From a checkpoint of a small transformer trained on Wikipedia: 11460 steps.
Each number is 128 + 24 x the weight over its row's rms, rounded and kept within 0 to 255. Layers, rows and columns count from 0. The size above them is the row's rms in percent of the matrix's.

# layer 5 MLP down, 320x1280, rms 0.0513, rows 0-104, columns 1088-1151
size [ 96  96  92 104  99  94  96 102 100  96  95 101  96  98  96  95 100 100 101  94 100 101  98  97  95  95  97  99  97  99 105 101 100 101 100  92  99  93  96  98  99  97 101 100 107  99 102  93  99  97  96  96  98  94  92  97 102  94 100  95  99  91 101  99  99  93 102 102 110  98 106  98  96 100 168  98 100 103  95  97  92 104  99  96  98  98  97 101 105 106  95  94 102 101  98  99  96  98  98  94 124  97 102 101  99]
[[ 92 168 110 175 133 120 116 128 104 150 143 119 117 123 148 123  84 135 141 157 164 114 105 107  94 123 133 149 131 121 125  97 150 106 125 143 152  98 198 146 121 126 137 116 119 172 110 195 187 113  82 121 127 120 172 119 149 128 130  85  82 131 140 170]
 [115 135 123 124 108 134 145 131 136 123 116 163  93 134 121 158 148 120 140 103 119 146 125 162 132 100 139 149  91 154 161 160 112 111 116 160 139  63 171 120 131 149 107 169 166 103 154 101 111 103 140 115 119 112 101 136  73 107  82 126 111 140 111 102]
 [134 122 170 151 131 127 146 121 114  86 185 115 136 138  81 176 133 141 127 178 158  90 128 125 158 109 126  80  97 108 128 138 156 152 130 125 124 111 105 144 109 129 132 117 157  90  97 151 171 122 167 118 112 153 121 136  90 102 131 138 101 144 161 135]
 [122 130 108  75 112 117 164 121 107  85 136 109  77 136  98  77 148 134 151 119 113 104  84 115  85 117 163 101  98 160 134 136 145 116 115 137 197 102 143 138 112 115 114 114 110 120 142 154 153 108 142 123 132 110 138 146  91 118 105 114 119 117 136 161]
 [150 126 124 188  90 181 147 117 116 109 120 106 127 150 132  51 109 166 136 140  98  89 140  91 133 132 121 135  92 161 137 141  76 133 178  94 135  94 104 121 120 111 140 126 188 112 150 148 131 186  99  80 144 118 132 138 114 128 108 141  95  96 125 173]
 [141 183 101 131 150  84 117 151  69 107 139 114 120 116 133 158 122 155  93 112 125 143 142 116 127  95 133 130 164 151 111 167 121 150 120 109 128 146 107 173 151 163 144  85 151 105 106 124 103 163 150 116 120 106 169 127 102  52 126 143 140 148 111 166]
 [107 110  63 126 134 123 129 142 114 105 128  87 143 121 149 114 154 135 174  91 134 113  75 142 107 137 154  97 142 136 135  72 108 107 177 120 139 134  87 107 151 143 117 149  96 157 140 130  81 160 140 129 125 131 131  72 138  98 157 141 160 120 105  79]
 [138 111 145 116 130 129 115 114  86 146  57 150 142 124 169 124 162 214 135 114 135 129  80 154 123 125 134 122  79  98 147 117  88 140 135 144 146 143 136 138  86 131 114 117 177 127 169 171 123 150 174 113 121  84 148 152  99 125 153 133  59 140 114 126]
 [134 154 111 196 115 111 139 123 128 144 150 128 123 166 111 116 115 202 113 186 151 133 180 143  85 156 118 158 100 105 133 142  73 136 132 171 139 138 150 106 134  89 116 112 152  51 143 171 121 136 137 123 176 138 118 110 119 117 130 129 146 133 159 132]
 [145 134 112  68 132 146 113 139 122  74 101 131 140 122 131 118 127 130 140 103 107 181 137 181 112 123 171 152  95 120 133 148 125 121 147 129 129  75 128  92 144  93  95 109 122 130 116 113 133  94 139 111 161 151 162 118 116 124 176 146 176 160  99 116]
 [135  97 149 153 130 135 156 139 123 146 121 114  94 141 139 152 128 134  74 123 129 106 120 101 111 141 122 164 137 134 139 136 125 135 123 129 157 149 105 134 129 100  93 177 144 125 113 125 114 139 155 113 135 144 150 114  92 103 162 135 120 126 150 127]
 [143 129 173 115  99 132 102 156  82 122 203 129 165 120 113 162 150 129 142 147 155 128 150 134 155 117 119 143 149 104 147 119 148 151 163  86 113 160 140 146 108 124 134 155 120 126 162 111 116 140  91  90 146 133 102 100 164 113 133  86 126 117 123 132]
 [131 131 113 147 112 118 112 144 131 167 123 121 104 117 132 202 142 125 115 108 122 153 121 118 110 151 132 155 147 180 111 144 149 161 151  89 118  93 119 177 141 160 130 139 140 102 166 137 164 143 141 135 139 124 112 159  98 110 171 127  50 115 139 137]
 [130 116 172 125 158 120 129 133  97 130 137 148 180 125 159 149 106 128 167 125 163 110 104 151 101 148 152 136 143  92 106 125 159 150 168 125 122 140  86 107 117 124 124 104 139  73 160 159 128 139 147 123  43 183 168 156 105 155 168 150 141 132 144 133]
 [ 87 104 115 145  89 127 108  81 121 119 137 129 152 130 158 106 116  82 148 170 125  77 129  96 194 177 119  97 122 163 164 109 101 103 152 145 129 127 113  82 124 153 152 151  86 137  82 112 124 141 151 136 120 128 102 132 181 135 123 166 111 128 116  87]
 [154 128 112 137 115 138 148 107 130 145 113 125 148 148  99 156 131  88 166  94 130 140 130 100 116 107 129 149 143 152 121 140  92 104 111  85 110 151 131 150 112 161 162 112 138 112 115  75 103 138 120 115 132  80 155 136  78 132 144 155 146 120 177 118]
 [115 137  94  97 185 110 119 172 118  88 209 147 130 116 117 104 123  98 154 138 142 151 139 133 150 115 152 140 148 131 166 114 138  94 111  96 134 126 101 129 122 178 123 129  77 116  91 143 107 135 117 114 116 107 122 160 123 148 127 140 157 121 141 115]
 [129  99 185 150 151 140 111 100 116 130 141 184 146 158 135 143  96 128 144 138 131 170 140 117 155 135 109 124 159 138  96 129 145 115 136 152  71  88 156 125 133 105 116 114 121 184 137 166 122 120 116 129 126 117 144 141 159 160 123 142 161 161 126 167]
 [105  77 186 136 147 134 128 117  87  83 145 150 139 126 157  91 128 170 131 143 108 110 150 123 121 124 128 142 114  96  73 140  61 138 158 155 158 143 159 123 164 137 104 151 152 122  89 111  96 132 132 141 109 100 118 136 168 160 108 134 130 138 162 126]
 [115 101  94  68 133  95 140 137  93 136 136 153 145 108 132 140 142 182 103 122 137 108 133 108 157 100 153  96 117 109 118 119 159 102 125 164 149 164 135 152 152 139 101 106 177  90 150 157 136  88 116 151  82  92 153 153 133 108 144  98 159 154 139 129]
 [ 98 146 155 110 136 160 111 128 160  90 154 159 151 118 121 131 118  62  95 117 122 144 141 134 131 143 146 124 109  93 134  91 136 135 118 137 146 127 140  98 113 141 165 101 113 120 122 179 127 119 118 115 153 129 146 114 123 132 155  90 127 102 120 140]
 [100  81 115 117 125 124  80 128 134 101  86 138 160 138 150 136 101 139 121  60 131  98 122 144 106 128 119 129 140 114 142 139 150  92 119 107 116 142 156 125 130 117 136  98  99 103  95 137 140 121 101 115 141  94 132 118  98 166 115  80 122  88 115 159]
 [133 121 111 175 122 121 161 156  93 119  97 119 109 136 124  82 148 117 138 136 166 106 173 114 106 159 151 119 134 144 191 106 186 131 152 121  94 139 151  96 142 104 127 148 150 132 158 145 119 117 164 111 139 145 123 140 168 104 149 116 171 133 128 122]
 [138 131 132 109 129 155 117 117 127 131 144 151 135 129 110 103 142  97 146 114 117 141 137 131 148 151  97 140 170 121 118 121  72 165 112 159 114 109 142 152 143 116 146  86 121 157 121 127 110 131 126 139 148 139 125 153 136 147 129 132 119 118 135 125]
 [140 117 149 136 112 108 129 148 112  92  91 141 115 160 179 121 121 104 134 120 109  81 119 134 143 109 133 130 122 122 111 148 127 161 139 124 141 132 141 137 127 138 136 129 121 141 143 130 111 148 154 113 131 171 116 148  79 106 123  96 168 170 130 111]
 [130 146 139  65 116 119 166 136 124 100 137 139 122 139 125 107 134  91 148 119  88 129 149 128 136 141 133 142 117  92 129 113 150 124 154 155  97 133 144 127 122 132 102 146 125 118  98 136 101 146 134  91 128 157 128 120 154  77 120 117 155 175  95 135]
 [153 146 126  77 101 107 134 104  97 142 117 105 115 130  80 112 131 171 165 135 128 113 136 160 154 106 139 167 162 121 136 132 143 145  95 106  96 134 131 124 140 116 140 131 125 118  96  82 158 137 162 143 144 128  82 150 110 146 119 167 111 102 148 123]
 [145 171 101  94 121 141 128  97 136 134 133 140 141 143 146 110 129 116 123 126 129 100 136 122 146 120 103 159 137 115 145 130 166 133 155 123 147 150  96 135 152 126 125 128 190 162 168 109 128 143 122 109 127  66 102 124 145 123 159 106 139 145 190 144]
 [117  98 178 100 112 140 128 137 105 114 103 134 171 121  93 158 137 150 140 148 117 154 126 129 125  80 143 125 111 124 137 119 144 151 121 141  57 112 132 101 149 134 143 145 137 132 153 149 124 109 139 132 122 116 109 157  99 118 133 115 105  84 139 114]
 [135  90 122 121 126 178 163 132 104 131  93 106 133 145 125 154 113 149 118 146 150 136 129 125 105 116 153 131  98 138 146 131 146 145 125  93 137  89 147  76 112 189  99 120 151 122 142 115 120 125 133 116 118 137 122 107 119 126 103 124 152 125  94 130]
 [109  93  93 172 104  96 123 151 117 132 136 157 113 132 113 164 142 121 113 138 125 152 103  78 139 130 177 118 125 167 114 148  87  90 136 170 155 129 142 205 130 129 122 171 173 171 120 154 118 109 163 106 156  87 120 105 159  86 186 125 140 128 137 103]
 [113 125 176 121 104 131 112 112 175 153  97 133  86 129 128 132 158 171 122 126 125 121 130 116 125 163 115 144 137 168 111  79 102 128 130 124 162  96 128 141 120 169  98 165 122 121 108 159 146 150 132 137 153  80 133 149 122 161 114 132  73 123 122 118]
 [160 119 140 124 131 130 122 142 151 145  71 131  76 154 127 116 113  72  83 113 118 120  73 106 118  84 168 153 142 163 103 142 123  98 105 138  93 103 114 152  97 133 116  79 153 133 116 120  87 126 111  84 107 146 134 142 117 105 108 145  87 156 161 129]
 [101 106 102 133 116 125 137 115 137 127 110 136 126 141 124 130 147 112 131 174 105 123 120 113 105 116 157 122 150 128  63 133  90 135 146 123  92 141 113 105 155 125 142 124 136 131 157  75 157 116 119 125 124 117  86 109 101 153 141 120 209  98 143 127]
 [ 92 101 182  98 130 121 122 148 130 128 145 119 127 103 149 139 131 137 118 128  96 118 160 153 124 167  83 111 134 117  77 111 123 121 134 156 160 121 101 106 126 136 132 139 105 140 153 151 129 142  90 128 159 153 109 116 110 137 133 129 101 127 111 165]
 [118  87 129 127 119 120 118 151 123 133 142 120 178 124 138 189 115 143 130 139  91 114 137 123 124 103 168 117 146 183 156 152 127 116 145 105 144 189 164 100 126 142 173 121 138 126  71 202 133 101 112 109 104 129 118 100 153 141 170 104 114 135 145 105]
 [155  85 128 153  99  76 145 143  93 120 125 112 172 119 111 161 119 125 155 154 140 145  82 162 133 158 113  57 122 144 122 116 131 113 103 126 123 138 130 158 145 119 117 117  90 156 148 137 136 136 148 128 146 167 113 122 118 161 122 108 132  81  92 136]
 [119 130 116  92 119 134 125 128  98 167 110 157 117 130 124 160 130 156 171 131 121 161 133 100 125 131 141 160 112 168 131  97 112 132 101 157 136 167 138  97 128 107 141 131 126 179 110 115 106 131 158 156 126 142 138 146 139 138  97 129  76 134 123 116]
 [115 138  97 134 126 155 101 110 222 201 140 106 140 151 136 167 131  69 136 117  97 135  99 166 111 135 127 116 110 133 136 125 156 125 115 146 112 151 157 138 147 133 150 128  76 100 169 166 137 139 144  82 148 161 156 134 101 144 166 127  89 134 153 145]
 [138 101 114 118 167 141 155 107 116 129 123 144 181 139 107 106 139 153 108 143 114 128 182 104 109 130 125 104 158  93 133 137 148 171 127 116 144 126 136 135  85 146 114 115 174 130 128 119 128 118 156 101 123 120 106 139 195 131 126 149 124 144 109 105]
 [105 132 128  98 139  74 111 117 130 131 154 101 118 119 142 107  89 152 158  97 163 135 104 146 147 169 129 136 134 140 107  55 116  98 122  99 138 140 136 132 144 113 144 151 171 190 108 115 132 143 106 135 104  85 148 134 140 158 116 134 119  97  83 113]
 [148 133 134 155 147 146 137 131  98 143  88 135 103 121  90  98 130  75 144 141 118 128  82 137 135 207 162 198 119 104 145 120 163 138 142 120  99  52 138 121 151 135 127 180  64 149 127 145 104 174 126  89  93  82 108 178 148 139 137  99 110  93 115 151]
 [162 106 191 107  79 106 123 135 167  82 173 155 120 112 157 121 127 155 156 121 100 154 164 155 144 145 140 129 152  78  98 109  66 189 147 150 103 126  88 160 103 121 127 156  97 121 129  68 103 132 151 136 130 120 153 149 111 160 151 108 152 143  91 112]
 [147 142 111 156 164 130 108 147 178 124 157 123 138 140 117  93 164 102 147 122 131 119  85 129 123 151 131 113  98 139 149 157  95 116 108  88 108 126 108 161 108 158 124 122 107 155 156 137 135 135 150 145 157 126  89 132  71 118 169 160 106 144 120 105]
 [ 75 139 150 119 170 159 130 117  94 139 112 100 141 122 137 161  88 169 136 117 154  98 107 132 146 164 100 161 116 148 145 161 131 177 138 116 109 157 113 115 144 105 153 173  97 113 103 121 151 119 138 156 113 169 134 110 152  91 106 138 153 128 122 145]
 [119 119  97 120 132 104 114 143 143 111 134 170 109 165  71 129 114 138 136 142 177 111 107 123 131 103 114 134 104 137 123 131 125 151 141 112 141 111  92 137  81 109 146  80 118 100 126 141 122 140 130 155 128 164 130 158 115 120 110 112 101  96 117 162]
 [154 167 164 138  79 126 117 117  94 138 159 121 162 102 129 137 109 131 110 133 113 149 161 121 114 164 121 118 165 105 140 127 147 121 118 115 160 112 113 116  89 140 150 108 128 100 173 141 116 160 103 111 161 122 146 139 146 178 126 126 154 139 130 122]
 [160  93 118  95 163 145 142 134  92 112 203  87 134 110 163 130 127 123 128 163  99 150  91 132 135 105 154 108 119 159 116 112 139 145 108 150 140 127 126 153 108 121 134 127 123 149 102 165 174  92 108 145 145 155 131  98 119 125 127 152 142 102 171 157]
 [109 135 130 110 125 103 130 133  89 116  58 138 133 110 155 133 116 123 139  98 100 103  99 171 153 146 116 119 106 118 154 114 150 105 130 164 130 131 134 103 120 163 158 102  72  94 132 147 161 108  83 123 163 130 129 122 137 132 121  81 183 159 131 137]
 [132 162 107 143 127 133  97 102 161 128 132 154  59 152 121  94 176 128 127 147 143 124 101 111  99 128 108 118 150  69 166 150 149 105 122 101 114 109 167 101  88 171 149 138 128 122  99 123 138 138  89 173  83 144 139 114 127 148 102 150 136 144  90 105]
 [142 101  95 153 119 141 155 138 153 124  86  92 170 101 135  99 162 129 109 132 120 147 118  86 150 105 130 154 125  98 116 159 120 114 118 144 152 176 110 115  97 133 114 129  67 100  85  93  79 103 116 183 153 110 103 110 159 138 133 104 148 147 154 131]
 [136 122 215 109 147 133 139 151 101 129 159 111 134 115 135 145 166 120 112  78 121 100 118 114 127 141 125 127 108 108  55 105 167 179 127 131 108 140 136 132 121 127 134 125 100  80  99 152  84 126 176 113 114 130 118 108 126 146  82 113 138 151 105 137]
 [115  89 137 121 138 157  92 115 138 139 172  91 117  68 134 156  99 128 123 117  65 112 167 131 156 165 117 159 154 121 132 120  97 147 125 131 118 111 134 114 151 126 119 189 156 179 113 133 140 140 123 116  72 128 162 123 129 120  93 130 112 123 107 100]
 [138 157 124 112  99  92 148 129 112 121 179 136 129 104 136 107 102 138 147 158 124 182 122 128 100 132 100  75 141 155 124 101 166 113 128 164 147 119 147 128 133 149 138 128 115 125 135 141 118 121  97 124 195 124 130 123 145 168 133 112  94 144 126 139]
 [136 108 148 171  93 156 139 129 105 152 136 181  98 169 130 165 128 113 155 163 150 130 132 154 159 122 119  87  92 140 140 170 125 151 146 142 108 157 119 140 161 123 124  93 122 142 102 124 168 114 137  90 116 111  71 123 132 149 144 123  92  94 114 129]
 [ 98 156  98 107 137 122 159 117 155 133 142 124 103  71  99 111 113 149 100 139 133 143  95 127 118 102 128 101 174 124 132 139 105 115 122 150 113 139 152 151 108 129 162 145 141 159 115 113  90 113 131 152 153 154 137 119 104  77  74 138 176 106 140 135]
 [148 142 111 154 116 102 143 131 121 134  96 122 121 132 161 142 129 135 123 115 133 138 114 104 138 103 170 117 121 124 136 119 150 120 153 125  66 166 159  77 121 125 110  86 147 111  78 146 189 146 127  82  91 107 130 102 118 139 129 149 171 171 154 109]
 [143 143  98 142  89 108 112 133  96 113 119 163 107 124 108 150 136 107  87 132 134 125 149 103 121 118 141 102 139 144 121 144 166 136  90 128 129 162 119 149 123 134 112  98  93 161 121 137 118 150 102  93 122 156  90 130 115 143 117 151 146 113 153 137]
 [166  99 174  62 106 134 170 129 103 123  71 142 123 143  87 135 116 166 106 123 139 158 144 118 112 106 129 136 102 120 132 134 131 155 130  80 145  85 130 121 124 138  91 133 124 121 178 170 105 106 144 162 141 137 149 140 122  29  96  87 113 125 139 126]
 [132  69 200 126 156 113 117 130 130 128 147 108 138 132 134 112 106 131 107  99 146 100 172 153 125 124 113 111 137 117 117 128 106 129 147 129 113 177 140  97 128 147  90 116 132  97 118 155  98  96 131 143 125 133 124 152  84 115 109 121 133 126 107 168]
 [167 162  79 136 120 116 107 143 106 138 148 168 104 130  92 118 118 113 145 121 161  76 118 123 127 126 136 171 103 160 122 128 139 128 152 113 129 148 151  72  92 165 168 146  86 171 138 127 130 141 112 113 172 167 141 115 144 114 149 143 117 112 127 129]
 [126 147 151 127 137 135 137 141 169 123 164 126 181 127 103 119 119 158 152 105 168 148 126 127 151 135 145 140 126 121 106 161 135 126 107 113 130 105 109 128 158 142 116  87 111 123 149  81 153 110 128 199 134 114 181 154 131 135 165 132 119 128 119 128]
 [132 111  70 171 127 140 148 139 142 157 124 110 126 124 107 153 118 133 163 138 170  73  84 155 103 185 139 111 152 134 143  95 121 153 102 181 146 123 118 130  94  93 130 112 150 143 134 107 128 107 170 133 107 132 100  99 106 117 133 147 129 120 163 122]
 [131 147 192  98 130 135 102 127 120 128 113 117  99  87  70 139 160 110  91 175  98 144  84 148 137 150  89 142 147 120 120 177 137 112 149 125 102 119 119 110  93 141 146 166 166  75 115  84 155 137  91 164 109 127 171 128 151 112 106 140 145 164  99 137]
 [138 124 105 188  97 149 138 107 127 138 129 110 139 168 132 131 117 106 103 137 123 147 140 105 101 143  94 133 145 143 142  86 110 128 170  97  92 116 107 162 150 123 149 126  95 146 133 139  84 112 165 133 137 138 116 122 146 187 153 103 141  98 111 145]
 [106 165 108 128 150 142 109 166  82  83 143 140 116 166 113 110 131 194 149 120 124 142 190 139 152 127  95 175 126  91 101 117 133  88 122 134 149 103 142 116 119 134  94 106  97  79 165  69 125 158 133 109 131 134 117 146 124 145 145 156 111 134 110  98]
 [ 98 132 102 124 186 150 140  98 123 137 117 167 114 135 109 110 145  82 106 160 117 122 147 118 129 137 133 118 114 119 115 128 152 121 172  92 141 124 154 136 112 146 124 119  77 106 128 162 122 126  80  87 163 132 124 144 123 109 169 131 133 145 104 118]
 [112 158 162 112 124 138 120 125 197 130 114 121 114 103 164 156 119 142 124 133  96 152 127 128 115 122  87 115 104 125 147 149 114 123 151 128 129  93 102 154 150 151 118 132  95 112 122 133  86 139 123 146 155 150 104  92 123 129 145 103 108 113 124 134]
 [156 135 172 101 116 121  99 117 114 115 133 122 152 121 134 113 118 116 122 139  94 144 162 127 147 153 137 104 116 120  89 139 169 126 112 124 102 140 144  91 137 139 111 135  93 114 104 144 146 107 151 123 129 134 148 131 140 159 144 126 164 134 137 128]
 [164 160  96 157 137 124 120 136 113 161 120 106  86 131 158 119 118 115 126 176 106 126 160 108 136 164 122 120 127 120 137 115 155 135 158 160 116 140  80 105 159 136 119 136 141 154 129 111 129  74 141 116 147 106 101 122 112 139 141 124 159 128 154 120]
 [125 163 129 139 159 143 132 117 166 135 139 149 151 153 136 117 112 109 135 118 162  87 116 111 119 137 104 117 110 113 123 110 121 102 103  99 134 141 124 153 135 149 120  93 131 104 113 143 159 138 141 140  98 127 136 143 211  78  76 144 138 125  97 114]
 [148 146 112 123 127 118 129 172 160 134 173 119 107 148 139  75 134 112 110 142 128 164 135 152 128 108 109 105 128 109 125 106 115 136 127  97  86 132 135 131 150  84  96 112 211 137 140 177 158 122  97  92  99 107 161 106 125 115 106 171 126 135 126 148]
 [132 117 109  89 144 124 130 149 147 140 170 148 134 127 146 130 107 111 116 161 118 141 102 133 133 135 122 140 128 112  86 157  99 152 143 140 169 128 142 138 137 155 144 154 119 126 132 126 120 139 153 147 165 146 104 110  60 195 139  99 134 148 158 126]
 [ 92 114 135 135 153 146 114 116 160 119 137 110 136 149 167 152 134 174 150 117 147  76 142 118 158 120 166 108 143 168 114 106 125 107 125 114 161 175 117 165 133 133 139 137 124 166 122  83 121 112 145 185 141 147 139 143 154 104 144 123  92 117 172 102]
 [121 137  88  98 136 134  99 206 100 130 144 113 113 139 112 115  93 120 113  97 124 124 118 109  96 144 155 155 164 143 154 121 106 150 135  71 135 137 133 143 129 117 136 117 136 117 125 109 135 158 132 140 104 166 133 128 117 133 112 128  90 155 136 136]
 [121 143 105  58 133 138 132 126 160 162 137 130  97 118 101 152 123 108 113 114 115 161 134 128 122 167  87 136 146 185 114 126 172 172 127  72 120 122 115 179 100 126 176 177 122  86 121 107 110 122 111 140  92  85 146 137 169 105 134 120 143 134 161 124]
 [100 132 145 175 142  66 128 133 155 137 120 120 126 142 136 120 130 152 152 138 144 120 147 137 144 130 129 138 114 114 159  98 150 138 147 169 102 116 116 137 153 114 126  80 149 105 180 138 112 116 117 120 128 174 150 120 120  96 136 125  87 121  93  87]
 [112 122 164 141  73 120 125 122 163 136 135 168 181 152 157 166 143 128  87 100 149 112  96 137 128 135 144 136 178 150 116 134 148 123 151 138  81 147 115 133 148 125 135 114 145  73  78 133 135 130 123 130 120 131 103  86 117  69 124 132 113 154 132 127]
 [ 95 166 155 114 135  94 149 129 144 145 127 168 117 146 136 125 142 148 160 126 104 104 124  94 110 142 120 102 125 121 150 137 129 162 118 137 108  90 140 133  99 111 122 119 111  95 153 130  78 113 112  88 108 112 107 125 111 182 153 139 119 100 109 113]
 [172  85  88 142 109 105 108  87 136 141 182 159  65 143 115 133  91 132 113 164 130 185 105 129  96 129 120 140 150 112 152 144 147 142 119 145 168 111 113 122  78 126 102 145 113 199 144  60 137 168 151  94 172 119 136 156 134 111 133 175 166 125  90 120]
 [111 117 130 116 128 132  91 138 128 130 107 152 112 121 159  84 151 136 194 134 109 145 123 153 164 102 105 131 108 143 148 154 103 150 102 114 148  77 132 150 125 170 145 192 147  87  82 140  91 152 123 162 130 131 129 129  86 144 109 121  96 141 116 108]
 [137 148 102  84 138 122 119 137 148 101  96 134 105 131 106 148 137 150 143 149 142 120 107 107  93 110 134 129 162 111 131 126 166 135  84 116 126 125 144  96 131 160 113  88  91 104 102 130 157 125 112 123  91 123 137 139 172 142  97 113 124 126  93 121]
 [149 137 153 138 123 114  92 125 112 159 140 158 146 123 197  83 147 125 117 147 120 129 147 146 163 125 144 120 167  89 104  76  98 133 117 144 137 147 108 145 141 156 112  89 120 133 141  69  97 132 125 107 137 152  89 122  98 166 105 144 125 132  95 149]
 [122 135 126 105 102 152 158 133 133 108 134 127 147 132  82 159 124 173  87 158 158  94 117 135 110 125 112 125 134 151 175 141  99  90 149  95 124 123  97 113 120 118 108 135 143  78 131 161 140 105 122 146 154  80 136 121 124  92 149 144 134 146 134 124]
 [ 98 146 160 145 126 150 108 143 133 173 105 132 123 113 137 113 152 133 124 144 154  95  93 121 140 102 118 119  88 143 181  93 130 125 129 143 140 119 133  72 151 109 112 107 173  56 136  96 129 148 132 155 138 140 160 139 127 108 148 131 110 106 123 107]
 [164 174 111 168 165 179 138  82 102 131 111 121 130 137 102  98 139 131 112 141 109 138 139 126 136 114 158 111 121 106  86 136 200 135 135 143  84 133 164 116 164  95 132 151 108  90 130 169 169 110  85 107 139 148 124 138 154 161 118 104 155 122 122 148]
 [145 108 126 117 146 117 158 124  59 115 177 152 115 109 128  95 149 141 106 118 105 132 110 173 138 134 123  78 160  96 156 125 141 140 151 149 135 117 126  86 143 134  99 123  83 190 143  91 156  96 114  80 143 113 118 123 110  81 126 128 121 139  84 135]
 [139 172  92 139 132 131 115 143 107 136  89 106  81 178 106  98 124 134 136 124 106 138 135 125  92 123 167 127 148 143 135 112 168 103 157 158 115 100 127 142 116 134 132 140 167  67 116 133 156 163 160 157 115 166 122 131 127  83 168 166 147 140  90 108]
 [ 97 148 138 141 149 119 123 130 122 144 161 111  78  92 150  99 138 117 155 145 141 134 180 117 136 143 131 122 117 136  98 140 136 141 140 180  95 110 145 141 105 128 106 145 155 133 108 144 146 140 145 104 102 118 106 105 139 126 117 128 171 139 117 122]
 [136 131 135 111 118  86 123 136 142 117 143 107 105 148 182 147  93  86 140  95 112 116 144 139 117 109 147 124 123 111 135 137 144 174  79 140 142 113 152 125 136 144 125 120 188 137 108  64 111 123 110 136 125 145 116 141 165 103  95 120 110 111 108 133]
 [148  83 114 132 103 141 132 118 104 161 139 158 138 139 160 105 125 141 122  77 131 132 134 127 126 127 142 119 154 122 118 122 122 153 121 144  71 125 131 145 164  95 143 120 106 143 124 165  84 104 148 136 144 142 130 117  91 135 120 164 129 125 127 166]
 [121  71 114 152 128 154 128 121 170 126 151 137  98 110  82 119 134 139 110 152 176 145 118 130  97 116 160 177 120 138 114 125 132 150 120 122 149 164 129 105 151 101 110 134 124 158 123 161 151 159 140 137 136 137  92 153  88  67  85 129 118 114 122  71]
 [107 173  87  96 133 118 111 118 126 104 138 112 155 118 111  95 104 140 138 123 156 114 140 141 158 143 116 126  86 119 135 170 112 103 148 105 119 108 168 115 117 106 140 131 155 138  92  89  83 114 112 125 116 156 132 148 153 220 133 168 121 124 168 131]
 [133 141 127 148 105 103 135 123 111 126 148 163 158 167 100 121 152 162 129 119 103 120 114 153  90 143 133 189 142 157 157 116 124  95 100 147 174 118 122  92 152 159 156 139 184 106 180 132 118 102 154 157 124 132 117 158 121 102 102 151  89 145 126  92]
 [151 191 152 112 143 144 141 148 104 160 138 100  97 139 162 180 118 115 172 105 136 106 120 162 112 120 123  82 145 130 155 157 113  86 120 123 136 156 162 154  86 136 180 122 155 135 132 154 141 127 136 152 133 117 176 112 119 135 116 161 176 123 121 115]
 [149 176  74 196 103 103 104 106 121 141  97 135 120 122 103 101 109 171 145 124 118  92 114 121 114 133 139 166 121  98 126 136 123 154 141 140 139 132 162 129 118 141  99 152 116 150 109 146 158 133 109 172 140 158 123 115  97  97 126 146  95  84 116 126]
 [136 137 139 112 125 106 105 130  87  80 126  73  98 119 163 148 143 159 125 118 135 123 120 121  98 113 109 109 114 132 131  79 150  94 115 116 128 173  94 131 123 124  88 152 108  91 123 138 141 128 139 138 105 126 132 124 114 126 105 151 112 144 116 117]
 [ 76 156 143 130 151 151 127 112 139 118 159  90 133 129 131 114 132 128 136 127 110 135 104 134 164 122 117 148 147 130 121  97 123 112  93 108 167  70 105 148 125 136  98 119 113 149 156 120 114 143  92 104 124  79  97  94 161 136 148 138 140 109 128 137]
 [112 122  74 109 184 157 159 145 112 129 146  99 169 102 113 127 135 131 103 112 148 114 156  95 150 153 125 161 123  94 129 124 134  98 140 148 135 121 136 129 134 148  99 127 123 139 102 129 128 105 155 125 111 154 128 127 121 146 116 110 124 130 126 129]
 [ 94 163 123 118 129  91 140 125 110 130 157 151 108  96 107 171 119 149 126 110 128 101 155 123 147  98 186 140 113 160 119 142 104 167  88 152 126 131 166  92 128 131 161 114 137 115 136  89 148 123 145 123 133 107 154 101 149 134 148 156 150 113 103 142]
 [137 134 107 140 112 155 142 154 121 160 139 166 101 117  99 122 134 135 117 157 110 176 113 104 131 180 157 117 172 146 127 166 104 168 169 143 145 169  88 136 140 143 143 117 142 102 109 108 126 127 183 151 164 138 129 105  77 130 134 114 113 155 135 114]
 [138  76 120 151 129 145 159 117 162 122 154 132 103  96 149 123 115 115 125 171 117 133 136 125 142 183 139 139 114 119 147  82 104 159 146 147 146 136  95 120 137 150 150 123  84 125 139 172 111 152 153 131 134 154 156  89 152 156 128 110 112  98 137  93]
 [114 118 135 143  88 134 163 135  85 162  74 143  87 146 101 122  98 103 141 127 123 162  56 123 117 166 135 114 125 130 162 134 144 117 141 107 115 177 104 172 133 103 140  97 125  98 128 163 134 111 165 123 126 114 121 162 147  77 134 148 126 120 118 133]
 [ 89 127 153 143  88 118 104 126 162  85 148 134 154 118 128 141 126 153 101 122 136  75 145 112 164 160 145 118 132 114 149 138 105 129 124 129 182 140 142 163 123 120 148 128 196 143 147  91 109 161 156 102 104 169  90  95 172 107  91 148 103 147 116 129]
 [176 155 132 155 147 169 166 117 215 108 129 138 106 134  98 105  97  87 106 131  89 157 115 137 133 134 116 146  98 122 109 136 134 151 118 156  93  86 152 120 147 133 102 145  44  91  91 118 124  93 104  67 145 147 169 136 118 164 146 102 132 129 140 126]]